Part of a small language model's weights: width 128, 8234 steps.
Each number is 128 + 24 x the weight over its row's rms, rounded and kept within 0 to 255. Layers, rows and columns count from 0. Numbers have three digits each. The size before them is the row's rms in percent of the matrix's.

# gate: layer 7 MLP gate, 512x128, rms 0.238, rows 420-450, columns 64-127
# up: layer 7 MLP up, 512x128, rms 0.242, rows 420-450, columns 64-127
# down: layer 7 MLP down (transposed), 512x128, rms 0.115, rows 420-450, columns 64-127
gate420 113:185114064140138121107132169101127154123118146114134135127136130136148162163143108182104130115143108078100148145177118134125109150112132185144133124078134100119109121097062116107123155133142132
up420 109:092170133133129164126134114152139163156127140095140158148116133137100113129167153149105101121149144136125120194145121105115177146107137177129169137169117109139159104134178101123142140141124097
down420 110:152133085100112168150148173087076135111139147115125138110119137102118148103129181102141172122119100083138101105123105138124104092109120155161132134102185113131151118109099133122162160141114127
gate421 104:133106159134140166154148127140142133147131094148121090123079093124106159131122142081095144128125108144142117112131121174124113144097090123154140108126094106119148122160124159121141140131119063
up421 099:138132110120093150128173118169152128120130126121098110111145091123116115112125138152165126146165098154107117147125105164134088131135119115146133126102085132134094099130115069106111116102135124
down421 106:128176136162157132150119087121131122138144146134107062132090121137126134117123130188132136129157141095105153117122119154058113135132145126134107114070119118130140090189111141116138121083085142
gate422 110:129154104146115120144107120163117110135157140051101122090146103142138122096104084155124101134105140106124109116102167137150123121148085141122115109110163114140140122125171151105130147150131117
up422 104:174114120149151122104134112100102119115152114123118079124146147158120072109144103108128102122116099124088077134116133105116096115175143136125136140138132130148143115122130146141189153098141102
down422 107:145151140129153143168109169146167129138160104160122108123078151143172070102129163115115103154122147131125121150128106113110117111085132111124152128118185139135114132107131131128143155125151155
gate423 078:120108110131151117127148154094135130140108124071141113143157132154129089139089128100091148118152089117089170107134129114137160144091097142129138150173150099113130146158088120168125153101131101
up423 079:137112136131116129119125109125130115128164168133152156109144149091097165138143161122117140118145096070151095110120143131091129123105151146147137134095129134170136126172110132124161133182095131
down423 080:135167155122119127128155138141111132112126142154115116127135117114164136107136148151109108121122109081111179144140100115132141097106124097140078161151067094143131144073127097122161134131100129
gate424 107:128098134109124152117111131121115075168147116116092156128193139112089127105136106125101128121067120152115119127109080134133105076105134104135147157120149111135105136119094153100163145152086109
up424 102:101121146068138120126111138155136122141096112104087132093126134099140180141109135138168106124118155103120122104125077157098097114132128092136142154072126141178140114126154151122108141149132124
down424 105:120139132077070148153121134108154073118125161127109158115115164168137130145102117162115158134136180124102164139104113156114171106125153117113098173114190163122149105105135140107128120132072154
gate425 093:132112119119137084112095172124125117111085132111119104099179156107123107048078092116124075128120142097166110164110081125069134160129157150132115157135124125127085127150107132117113150136132122
up425 094:146106126128129125087129140141096148137181143119139115140126154115115108132109132118135146138163187111118140173145141084112061148125109161188113123169128142086189101147146131109090139133140167
down425 088:127136106103139065169082086138134130161115093116143130111152111153156164170143127144131122130119149122142129133149126085140112125102171137155138147126140119142100124111094119152138119112125127
gate426 103:165138106144099140132132135120129087106155111160110121148123115149115138124121131140111118114155111096140128145125120157123130122152102126135138118142106102174078133131098150131086134121126156
up426 101:152106151152130126130132104110153151126132164136162143128187137136127118058125130094149147116166148121122127126108081135160140108120104101111152182179114098136136130140088111117138119098146086
down426 101:186130106141128104127150148164128132096106154104112117164100125141102160117129152126110131117103152166105124150129132159075120145078156120111146095104084136128108065131142143126142168114098138
gate427 098:132109103134113124150092167134183102150129147104126094142100108112135093140124111144135129116120137141096129144112133059158136148100108119130131150157139161164135143120105134119158135138107135
up427 097:171082102108156166128100091105087086137110139090143089145098110133052110167136111085092142143105142133106096118175145156125097145174164154156128166127143122111146150146136123161117155122145144
down427 096:160108131116149128121163143085074100089173135124134131077094143165149141076132144177123124110131126153145155090144156158117103075124122153073146096136148134127158101121148127112126115146112129
gate428 105:165114125117121126153141083140139168122085129152142139078162118101114101134162136180104148113147152099147116108119122108087113159139149109117135099146120109105124122146110082144125117132117121
up428 105:131100145139153114101163151127099161144142123123152171137142144129135080122148147139156164134123129130141111117153117146176154143130127111066116123117142127161125154147125106140147137144135176
down428 107:131128025111196173089126107161122138118119117121147124094150118154155133159158142145105134102129110125141115125133097109156118108153148143132170162147102111132126155148158145110141116122149165
gate429 105:116113142141141116155119128141143156126114125128158128123108127122126119109077146144085164113148158146160200153106090097182112105113110113122123100110154136095122118139132130093132166148104102
up429 107:092112144104140116158089101149144113126149168161144082101127134122128153137140146115130139136137109118150170147085138117117155170109102135182123116135113135088105079187150103078108138137127125
down429 111:122126149146137101121093128142111127128116108118107113138104110147140126144097149121094128140155118092113112118128113107151157117126145173145161131127173144166139059140177132130129077131121118
gate430 091:141144112130083076135119137138099149138129139149143148136161115126159149114161086119084143139167112097164115122106125154154148116139144122201126130152140100110107137111155139127117146124138159
up430 094:144140113139114150110130129119137110115134120125118078144098158092113134150104153110142097109130158103116153092162138115135129175099159121118132096139143121116143092067096134176118155146083104
down430 104:104120127132176097128136171161115125128145123122114131089146118161136142174128110135118134131107099132109155113154115140143145087149128139125131120097025153099106072125120141116115082128117115
gate431 090:148145143142111146143096126127153123140149111123182128095176128113142156143151100141149127143182107115141093121176167094118109112112131098160096133137175153118151144076119098116123162138119089
up431 091:142143126152128175146118083174145143115083108087136106137111152110142164154124131137142144162121112116121116163142130106143119128143153130083111114108137130140118144174098166094155126092106166
down431 090:107124119144141158129084096106127148119135124115165110125170154112143118124115068144181115135120096116113157116137101116131114131122137108136116116151117177118114133130120179109146146103116161
gate432 104:113157154107147108190088140127135159111142117126122140104134072117148095105121117156145086111154140156111102141112099112168096138114110118157122132144121105109141173124124138128193126111149096
up432 099:144074147138153084103134107099137166138128116123138129092124114120123107148108130111148194135159127194127138157141132127140145069114113156144165165183155144142117121140139103126128116145087161
down432 099:094162120077124117114074108135081148161120115134144098141140124112130063136171133125134083134119151096130116151115158135131131145141146103123140171131078128102121153114115104155123131149109131
gate433 109:211128125077106111119153079136141157104110154125132144118119149139127118177161090177126146151129149144156100133087139162122080090102149106147110123143131139124124144114122111098169144153137147
up433 110:138115141105142135133146121138116113096108135101133098131127197102131130149130150153101178122107143133076163106082101132142113114160119140151104114100147187127162117120102138102126143156140152
down433 107:113175106150125123105074181099123129111121129115173111154085105109143112158121133123144092102168136129139107120076081138162121142144117125122132130167110132153113171103124123137114128135144103
gate434 101:128148145130111130100103133168129138121122102134178144162175195155149085124131154171155061111117130133146150146144146104137095106120152142164102124147098131133138134119120156088143089114093152
up434 100:092140140126106155142154140127091065120141088075115122126129141102130130138151115101104150118127126142146120151144098170157157140098133093165135173112105129112148096105145162106138136179115096
down434 098:109110120152140062117109123150096183125137123140191135133147165142124104146151141149120127126073148102138114084109130080129160095150115117115107125133149162104095142132153151137129116135150161
gate435 106:154117145176132114170128127095177146153128086082104128137141145110139183108120078119087122164151128100131163128088100145165141122108079109115130117151143109152113101082111092145167125133132127
up435 106:133184124097096105110123092113117150128098155127163140161149116143156131132118142099164210150147100161082154107151131105104102144178148108134096091070135115149094122120114141115109142128108117
down435 100:100138176138082144104161106118142131138125156105128118158123138110081113147095085142144124138143118136129091163125138122177098138183105115088103128140161133144113144121166139146134150125152125
gate436 099:107108101153097155098108106109133132174111167128102116156124110092127130139125137122119127157136152120127102088113164134098131161154112129163133113126109104111136134141121207144138121134090133
up436 102:078119151130127128147111174147098139081146119159086137122127156130133108141124112101159119120138105129159127128139133130173114105082112164129136123192087088162176127150105122138106124112130109
down436 099:154121132130132132099108142135139139099147138108135137149145151105119153172138102168137095135110126135129062099164135105142150146109141143126121096104092151086132109125143139087132107119125097
gate437 096:139137130138164128140144118147151104099157120145155105076133127128149183120071113109189109116123113087131157133114157109095122107111145129129168102182110125129123098130148101115104159138112157
up437 096:088118124102105103107132113155108118137109093122120139149113114083128120144158167115123185102142111127141103099128111097116110080164132149116124129141150166108115122153127127121122139112125149
down437 090:103133157058091168094110125152133084147140115139093156118129117115145140128114122126156157135095190101135113142171108116083127161141145104135123103126121104147123148137111126116114122126140130
gate438 101:161115100147130119096103140113165123145106166110129122163132093142156117157157161123115077122101174149119127112170168098120112106094116128109126125109126170123131145106138097144155132171111142
up438 103:134124094132119146089145159162139093102097116134124169146135134157115165115128131113116058114159128125141106141173170147159096115157127165127116136146128135131108156142158100096127119144102132
down438 098:103151109101111130122142129118149140091143107111128125178150171113120134168106128174141136167099112126158116133167118114166105104100094117113120122085148142127139096092124103149159094122124160
gate439 101:169110165100108083124139083099138122095102105095144153123151123131146115073155143102116139109121136080113113125086117082128089103111124115119119162135168124131095158108085158137170105143147136
up439 093:122102173116112089109132112111122107149101121101174129150144134121139114092177159129128114131088130119103109149067082075110123117098136133168095158126137106133094139130135153116169140146117113
down439 102:137115127120161104118141127096158089103141146120116113130129132150134162105149091127112156072109121118102122121099110155154154149146170150137096100160229156119128112133114109142148111134130141
gate440 101:182140152110129152141159135107059147147111108129095169107129110138134107117135117108131130133125156122134130112149120108147096150101133148108165136149114115162138146116109132109165124130125189
up440 105:133136154121146122177087096177090121111181099183105092159143087106139165123134138130140083153136154087137112105149117121138122116118135126068104099089119097080141109120112153140102160168143127
down440 099:120138140066148182121101127100115109101112189151139096133179152099147122113127154140107113123103130132074099140107202150138103129125143115094136116108082117148134167159110153136154111126141137
gate441 098:133157153136128125148136147143122109140097119133087163078129086114129129110131102130134196138056133107119152111156098130125131179153125122084136131112136082087136128129157154152082102150103158
up441 097:143084140107128118143081123130133102130121096118156160117135127146131156159103119121179107136084143112137163169130127117090133104110131115108102118124122140150153134121090094123155151122119156
down441 095:112110102114130211101152106152128106153101115134130138141096122135141110128126162146113132125098153116123126114137069134130095106146100123102172118125100130140145112167121156110114159102102158
gate442 102:117176106132182137124124109131138157113130120128162130109148154132136121130137130161150102124152132173132157139138156115099120126096162173145132170140098122107121148087125107150137083093103145
up442 097:135100093071166102136147143128110108152133118095105144146143115124102164122111162145117091055080145135159151143099134092171098101151146145159129134126107127126153095107155161128161077121150125
down442 095:107101168161158111139113110178128185129120116121097164101123120103082120121127157146109106099176132162128124135121141102133158064139109115135123156133117117133102135138101134156158143169096118
gate443 109:108115193152127100142146135122106141130138149071135125119167161115113128101131135105116140197138105135128091095108122109132096100097101188119176093142122129101117144094175142096144145104116148
up443 105:141089137110071112151102139111165144145137147092140131161138127149157093103095121154155149122151121130140121129115126110113145145171122148143113082082128125131147107180134109160196108117125172
down443 106:138140156147136105097131115121124134143167105132143084141115133107122136091134149156105107152118114077115086157142122114077131107107131120122097097108154135089108152170114156176107097147100137
gate444 105:153120132138160122157155154155116108112134143114102148111089135099178127133110152133138140205127119151151110131130140118124136135116123153106097154079105127152096148147094166130134178140144121
up444 107:116096116124146127134109123138146104120133132136159111163130087148157140070160098094115098140103125192141113154098136100101124178130150127101139135123110107127076130158109104073090117118168136
down444 100:125128151133117118152173140168088141130144127094139087093115151114129157176147149151126138177158123102118121141138116125106153124160132116121123163138138140139117110156101132119171138129155106
gate445 102:185110129121160144104112127102131137121149111134126083133160129124138124171141148100146152085112136146138130087162140110124126138139149115137121111161081145086142137087127102137122143180134103
up445 103:091109121128097133151134122141168112074072150091161087151146161152129130145156114122126142136120084177139125141092168089118124110152075121150126140120097158120124160140133119117134080114110136
down445 104:135094122133115150133141154132155155171123118173137122137137145108143180139119075134165106139112090148139130148126123120101102126134101154097126154134093097129131100158131128088088125153129124
gate446 099:141144141087125146113123106132189143141127105113130139155129164079106125138131143205130104138125194147151131147112144125109136128170132100154132127091111110125152143141093109144132161151125181
up446 094:113126139125129148158112092146119108127129137179152126099135088133128151104148144183096121092159137143111118136140166161118156124123116119169084157105148102127074149148134121102139152119124114
down446 096:137109120099137154109141142104125115105110151116148153130161120140138117126129133142118078144120123164156167098105093155157148151131139125148085139138246129163119171092138094127129142116116117
gate447 101:133111136082146135111115115114091123147120140133100113185100147120094127117140131104089102114118120170095132169176166098110123153116176193113105130162136151159112145156131141150141177130096139
up447 097:141096145169089134111138124117112129104114167105117121135140117093133110109139150114067149135117128109082126122170132138109115104178109150140123121160124152102143131112125081104118152133175134
down447 100:119102112116123100070110125138135101111129109104099141154155139130119197112133142139144122121165140135093158113174129096137132148147109139080111166163161161139141193102124104114141111126130113
gate448 100:124112129162122121132098132145119109155141083154174127142128103111121101130109129152165138155106141144111138136166137107149092098156119116136123160153085140151155135118130106099130122091171169
up448 098:142166120163106156119105126116134114156104144130140106100117125132127150124110139104109141128163130130089124155078072126119148124112119178124127079092107145138120138103131106139101137155103096
down448 095:113177123116112148116101133098106174120152136140137116125125118145123133120151131146134162109118069108091120120149140158155151158126124099110122104127081133120126143081130121121136124085112129
gate449 107:109131091096162164102129094147198189127108164124163179127182139119118181127119105103106086117149116102109112089117135158163138130143088129125146139121151125094124131110126117139118111120128087
up449 103:151160127165092135120074093136144127138157103154145091091105115163102162150111144141123120132126082157079134141105158113141108149143154125153125138147142115093108108140092116138097139114136115
down449 098:106104128095123113105129154193144127119124135131129114130099118103110150091135183152132125127122074159083119147158096141132167134141083101133137115135149173158126146132114101135113109102142149
gate450 085:097138131128108148097154142152130126123120100108123094139094155106116117107111094143161205109106122149096160143101155140104142143149144139104098116151156167081107120123060104115099111114129118
up450 093:141145159094102150131151128111105121146148164098138140136132087095123093151135105152143139108131117103140146108125120136109128107113146105154161132122150108129111152161148142108130119127163094
down450 094:163099103161126106114085122124137128129124117105121151108163171143146124136128123126103108122119092159154149150134109115131143128144091113104099161126068130118142097136099119146142144128096159